Part of a small language model's weights: LayerNorm before each block, 5814 steps.
Each number is 128 + 24 x the weight over its row's rms, rounded and kept within 0 to 255. Layers, rows and columns count from 0. Numbers have three digits each. The size before them is the row's rms in percent of the matrix's.

# layer 4 MLP down (transposed), 768x192, rms 0.0714, rows 353-369, columns 0-191
100:121162161101129109135168139132171143142126114188106119124121132158075151141116141120058143156117143128119090097115120148154128162128141091103124132153131113115121102160081134139127114158171133128104096131132111068151120091102127171103133120101116097113166151145151148136127129112116144127167136123112130178145141108129164113096150128123148113104141152117117112146057153145106132113140134138134138098101126137103111140148143118131123137119132078192127162103116154103100096115128114100131125161126102166064137145112150133153184125119130105133083123123123149169120169165143140107
096:150070139123137132105094092110125072130143127150132154167157106162112132146121125091146158092147117110130093158120151132103138122119172127127157147119099155124183103123108117165136105169166108155124153117128129110191152147127148100096097100106115145117122162169130171110133104152125105150091103081107129107139105134144114165104101131164117151138101124103138138144098129104084162168111146129124107132134086115098135115136173157123118106114144124102093167122117103188153137149183111143150162134125122127130149113117110101128142124136150132123157155075112114111143108115108110166
069:118141127150132123153157141165118156091113169129096094113134114128094106146111146150091164152113143137156107142122117099128118166114142126129153129107077131121106158122140108138102133135113146108128125140136114131120128127161119118132112133083139071182113167112147114140124121123132177085143152104075102095103153127082175118154146099174140084153094157129141126157155145163099112175091081129154136109149134104135132116118123108156147108172129113133116136147124116088136146100103085131147121131131129122117164118062151137186138105118170108131123143116141097124157136087165150167
114:170074143155141139136196123080084131121152133129126136120102170146120127145130135171068097184166115129122127131091144107109100167157147116086137128147098152130167108131111115141107126136175113145130128138127113121124103105154138146106097136160102102141149114098105131150168142094116145156134101162110150123125150141137108114165105103154091174136108106134169103105144127100117109130100112165099126120110125097113149163110078124101097133156112134116132169094100168138101145203145121133107157133124090136156116130117137111113111132118141141131096159117134128145139120081105128143
098:097124105148125125152135137165104113094114129120173171127111133118126159146151116131143089117175069124112168140118140137118136128113147104114162122111118133150146112120126112116110095094110119125118127144136147134129114140183111156128146095133148107160145106084146164165125131129118143119113089161078124126147140107123176102137168168168116120090139097157147062129130138085146119133169104136132099101098126163159084134124105136117151158125111100106151141192106146140160164149133143105185128107124146134137128110085152145130089115172103114090122091142116099160100126114092133142
100:087086154151156153109137182114094110147142151115160146125186139120134143124140158097172137129122168095100117156131129091151109107152113099116142132154107172101164158133129130156135147115144150134114108126162076115152156103124127148084114141116055134099106120177123149136121102110122136149135101089132135167126137076132132089129087109127149150106129072122155164113114133130128128146106151153147097159109126122151116114117110168153147097122127138083111119152129124132130141116124141175111129104139134191171146124066120104120110138139146144143128153093150138101125121162141101123
112:148110114139150118119117128147126133137124142130176122072112127147141112125142116131115154127117186146129170105129152159112122122122060153124129132117155212136149137136131157147090120154081136118122119166158079113135132154127144127114133155154143131133152094160087148138099149136129117133137099125114129111111141128082158126136100151130133154116085133113102128150114138111105177124092174094135118180105093118123082160156128128149169168125133134115150113146124133130100119128123097141125107183154057122118138139098113132141143135142109123108086109106085089141081114122156077120
083:151109145167124120126124135169152131153121141161126142152115133136143069121084133146128127111124123116167129142122125132131156157127110127088140127143103093133121148147086086137099196144127115143134123081122108127146111123145101135114128145129167116104099147148145121134157130103140127099069111094149136157164100081131182112159122173134130117116101125124098121134095175139125113135178163074090114111091139185138134135157153076093104176130175128118088124141091105148138136117109174102117120142138126103132133136058142131140117116122131120125105122148139147150086109151133125108
092:135123135107139131141191104111131111148150157099145175157119105103143157111145101111164144136161094165092115112122121112109101080163120149094102143093151110127114100133124119109131071101115132120142074150140107135100099102117112145139131157142074122162122099149106119116110126160104139132082164164176135110102135103122133151102113145134129155110170166115145107135116097134141104133161158145133130102144147139136150116181096142108088124119157145109126123095190172109113144080124146176144117142106150143177136130128104117133135160163148123149158079117130126125128112116121099146
118:107138121127135145135181140106185108172113167125108139117140146166120152082151104126109144117143133154109097160128146107151138133124129146103115132104110149163101170106154159129089120089143117098139135111138138118149118118129098162125080140102106141067130152117110153124168106089081150129166161138106084091099093142124100104137146092122128147136156143129111117138117110148104075110112143124109139156149136123122089140146111160167121127104115151115109067104140106085152120140138141141135155139183095138091144174103141118119126097158089158143139123132125150150140120173129108172
102:159065120125135129117134113108091133132121130146116115091180095150130121162143173105151118120107137137135139138120130154158137089188182072145143138155104119135128134119082137146180115145104096160126089117126114144127121153148152095109103125127173118114175097123106117125142148129114123130124127122103127119141133146057131117106097136118152163094144113132150158134141171163093155121094116122161098123117128128141133148123143180098108137125135103131075128131140150127061135113145115160203114104148107104139131126150126126163088107132147129094144144171117130108112123095130136153
090:064169148163114116144097116136100106169125116097124174120113127101136167124105132161119129116129140132166125131070098128159105150073132140139132127114121116137108157125089100143137175122112173122134100135152163183135140113162142115145062115144131084081126152107164170125128145122140103139155122115155123162111107137147161167101119088160171148122117079113095134126132172164101128127131087125109113116169079141142093113125159108143137149132126143144109158145117125127086138122093126156141134126135092119122112149091153109148145120115127132132113154151087141140122133124155094101
100:113147125123121136135167174097149098165097096143146095131121128144139167084169066117105150121112117161144138132179135144161133118119117167121101132128123143120126130138171164118074156134092114106111144112145173160115142100066106129107094117137110111043143143132144092096158122116100102135159141141107148083138156141117092147100167111104122145117104179144143156107121120124122090123133160120098103127105137145123145149120085112170122140139132134133120126146117106087126158119124157119133108112168127160107099142120100117147115111157107158154102143139149114127164131092162121147
102:122172125163144109132111113110130136128116153163104149129131126138044158107105109127113135117143136132114150092120115148155172148067142165102131127121124170143137133137114153171092145129143091139131125132148119126124111116127124122094131161144126100116117146143133135131148135154100175114171152118135111131136114108070129155116088109170102146147114139117148152153130087115159067090155131114130173140167131096160111143137145128133123074149083145163117095097147159148179097137155119103113157111149143123088125126098125089123136145066148105125139144152123154120121164172134112122
099:090106120139135094087120114142138143171113143098139149164097103159120102118133134123131169143139106139144126118143147086113145130155155130119115161092099145147100128109146134114133150095139162127160116119138138139133113141076089136191085116126140098127118156098134167112086151119117065132126140125156103147121156131101139114119101145126147122148168126089114097129112114104142117127155141179188154116124142123120146148135092113119141126120151143174130116176124130119087140104130127132186127113129169109083115139158066161121152152140115132152109159101131126083080088145093094112
099:111095156152165114119128155130149109193121101107124169142102090148117132144147149137155132140103107155079119087150143120082139109125132124120118148131141154143090122121112142133129108170112129137098160138109139150136125115087129093112122168157170123113111121098110122140130121154119091155101139141126148139094121100175124071153130153146087106112136126104104136126119127145122101129146169131176127137109152119080122114153095124181149127113105152136136120133107088158122140069130140139140079130134112139157160124118119121155122186137154118169126113148180129077144067094095101108
098:106130162154127128166147130145104135134071117105106141150123084126122119112134080141142111161117108151146137125106114102090121112146110138147180120136138107114148140131107106135124097093112171162139148129109141154136104129134107131104120100148161136091107103130115136146132160092089084141122142131127121148111155136096143111180095174094155147162119152087136146082096127167117144131134136109138136133177156146126131153127108064110172175102136087118132116132120111174161099134139152134092122171144113109150124155101127065183134105148130122138154082141138154129131159164144131095
# layer 4 MLP up, 768x192, rms 0.0928, rows 354-370, columns 0-191
101:151149168132119117103186132111132073105128170135090137124134117162138175131124157106134125103134097150120114132130099121129067098146137150088110143091151161128106097101200130156115097106082144136130094140106116126108158132111118156171132084119096150119122125082117108118125151142112132094121154114142099118135180147150142137143134136123145134144135151128167155137140114118141111173138152138091146139141148125159183109135108138143110103130143178116179088127096163135100099101145120124130154136154105155146127098120111102124112145157116162088123121113148134067133100139090147126
092:191114118183105118114153102170139090134130184153057109166127135160175090140133148148126110122153150162096098122127129096113145119150130114120118111089135109132135185137122126123099130117167129126127171143114130131133140120120145130139152148136127132164100106130099129187129131096106113071119110112124092137133121144126112152138059153130122124114120109158164151115124147102141152053126130111157153130124124186158139115125138172129124115164162092132128151093105120108122133144129145156133123064122157116130132108122143162118160134142132166118124105132135156100104128147106119154
106:111121179155117111142137103160117168096091133094178123105159137119138140142128117119104141141132128080147129083144135168157120093130078114149120125116159113137090130125122178139129106118129122095126152101123088118145152090126144151167122137114131143132167150105129133101108120123111133105125170163105135144102131132123086115115159141151126137123118146143124156149155104157135082073135170139104083154110101116121125103051148134134120080147169164105095136133144155144141117141152142145158129109165167111138113148117124149134112052146164140106159104148120140151119110133105167099
107:122126132103122140124114108161120105123087150148149124131119150097153109128122093174115118129136137100125132124111094167130143094090187085111118123145130098143132110182128149158171100135088142121112142133116123080158145126157140172102109125149106105117161114108157159127143148128100120108124157126094143120108127085091134120113120135116148081143129139146130141177146133111206123135119145120159129138134135105138146140162102138124103115117144124137160135095132143128092158122142174173154146135103150116115168113109095157106167068161163126120148101137126175144065122069128131148
109:153148144146117113112102128169163134179142157099083110129144158119142181154115122115150143153078122121125123116094114083122126128122157100160134126079140127134081173104120114122152092150105140092162113135128102131120125143128120112161136067110155141151104126067142123147151113101133148137103151136145102084137146123139106163138126110132137121102124102126108170148122110139175109092160158100091145112139146156145073075141123126147124135149080165132152123115122152141115143110129114124157120097118176160134110120103105133080117156163152115146132101156109142099098132110103176116
099:132162101085102114174160102095168129128117194091135157114137127121122153145143090122133099130139149105153134118097113180127136115143085135155118120128142124105088134147114122119166116142116113093131121145097107064146116134105150127120128137118130153137123094114112134120146131149116090120129168096113136149132114129088098154149115121146151141090157106116125183128132118170136141205125134113083130116099113138160120086130158125144100146163135115093084141119169128178136151069103169171164138132157141082131145127115129106135096115160156144121129093123124127136119115120110171119
084:130155130105112139173123122147156138159153082123116138145132139127127136093131122116080100116085129115132173095110130110106110134079158125143108124114144147099115132094128155130149148108148143126121186189122123122156118135149138127144102152117106169098143135136121150149075104121137129131174124105116104097137207130090109137128149109134115130135148074142128108107113104150137124050146113123127168131166135152173081130079101120126098079149139124115121100143126147147134095099106169148094125126112159168099142149138138130133155131151153126100161133153101129156126142100130092154
087:160122143134129143148173100148096130133095160090113129129131137133158170137131124143152096160135096124106093072119082169099128063163109144140116110119133099105097118111129133146170085079139109106108123136098127127158174117164152145168127131116120167146153103111128161127126131147107091153117151145124115161100159139131144148100124107153138093160154149161139114149153110136166133168148136128129109103172097147144146101093134175124142083121154147104114132086140172110109117120138127120112159131153137091141156119104123128111104092145110126088138066140105154113157091135128134128
111:122121124143106132130139138117161163098145092164188145138186162107170128156098099166170114109142141111061096093121140106098112115099077130097118134171097138108126119073157118118165156139127118118117156153128092130150151118129154114124108124090137147134159125115183128167179126085125112126108118121128134113106116123120116132153092130127143104133143126144111135153170130142119154114118149106138111136146117172128102138105147173150130143148113155164118130067106129114121162127137157136138151111133191096126099092118129160150123118142115117069100086131123147155118126108111136106
103:118102125155131134115184087075128106131140147123147166088137172139109127123151107081137087123125112068129114109131090095122121163136146142072126144090143175154130110130159132131124114069154127141147108122115144126102136115128124155161183109123130152106129151093128143158131160132115085137125157099135137129127125133163183151150161113128124102112141136114139119104151117107141149198153154134100165083139123122147121097166130149145120152178110122110089091111097121153121128110136145126124138105125145156122153106119121132140129133173099142115122116103135161112113128147096167059
103:093142087101152134171169106137175155077098130175136125132141111121157146109105134194114091129128093154101140084161117095086133111088103103170139108149140112139121175115131131114108136090095157140085120150108110112127123103136130139135076159121119126113132125108123142156113144098102120148137129096122124191106118161109126129158102138139168115135149154152120123143139079132135131143124183112150074169182116125139131109106119159095113143113142102130121147126127150130117133138111129081153120146157132134132152129118131131186109137135142142111116103136138161100112129115117183083
105:118147127143116102143145142130175158077136145147153167127171111131163145089127169163092113117158103118125119122117126147106111115091115143158089129142127127116100110137130158104146149128116135103123171197092121101168152127124145116092094127106093173142180095115125133113145138144104090113121136088152157111196129110096105128140105104158170132116140082153142139135141127141127114170106123107121124102137137161145156149138173130183128138154129151108102102120120106173136137119131144163111127164138146076119130126126092090124154114137157114102095155150096133158113112132126167118
106:112111168127151148092138138151087144119138124124121151159122147118143136128121147121142116064103088059102151148161127140098097095117144107149114131130162110151146144100102158162135128170096189127106165113097127132122135102135142107139141139121122109174119126117130170142169156104124110141127103103125076161199119105172150090158093114139130133100101113133106161146128151182119148109162146125151127137163113194127110094145113122130118111138125130122162142119145136134101169109179124101119102127126138116153118138117155145096162133133105125144104151115120112137068118126134160118
089:114118135154136167080114115172130099099075119106106140158162125169152160103136120126142158169101131130091103104145121130147092105152129155158111115085138144140109138144135142159139122130149134091119159132104150106152177132149114116141132122120157181130117125149109135149159086117124119109129119105098107142162152116107108122138125176163145094100170082197147148115149095127161103106147141112111140182179098150158121116114132126141175109124126126122130093085099157114122145151138134148152136076124170169134153140086136128091143144134105121102151129106113113098121103110123113116
091:156141125144118148134153116103143113172159130118086128143159117140125183113169110103168130125123096135089136127153099116063106136177143140094084128088117130126095140121113136125114134110165152098123147154117141137147115119142171138147132136139116151128102122113109152163145112119125090140126127117137112113157157112121095131097170125118197131132154114152163124137163121159139128097160126100123117112132093150168097095103115205157155074150097130137093144147084159155144127115117135151133147131124175125122176120091153148127142139146125146116108148144074128082144103137136102154
104:135142111121127145169141102121143178090142099111125139166111141120110090104159122117107151161148141079113151138109125131095092158138132118138098118111119156118122121138132146150098118125134189132143190139116147134124125095137139117110139157135140164116172133127195113158128084156120156112143158134168092123122120141110113134127082113128138152081180117160181104117144130097161113109098104117107115131130114092166088082147165144124110115143119162159142131099132113077119145119128158120098152121150134124120120159131126135075147120101120156142167112094071141156096138150106109106
110:127176157149170116142228117147166098130095138115121132116132155130137121110115105086108119156127110117133135102104132103144133123134114118134120103118157098190124133180183160128091115094084119111131119124125106104133136134156131161181181141119137106107098123124116129127082132137100121129134140149090118110124113135133153135153137195149116115168129140126129120130122080119184111110160128120118169134113105104156130135176080145164142141122134119145155099114148157116111098155091126110091116141131131160101155145126086165111139123132137178116102096139130155125109131125112134133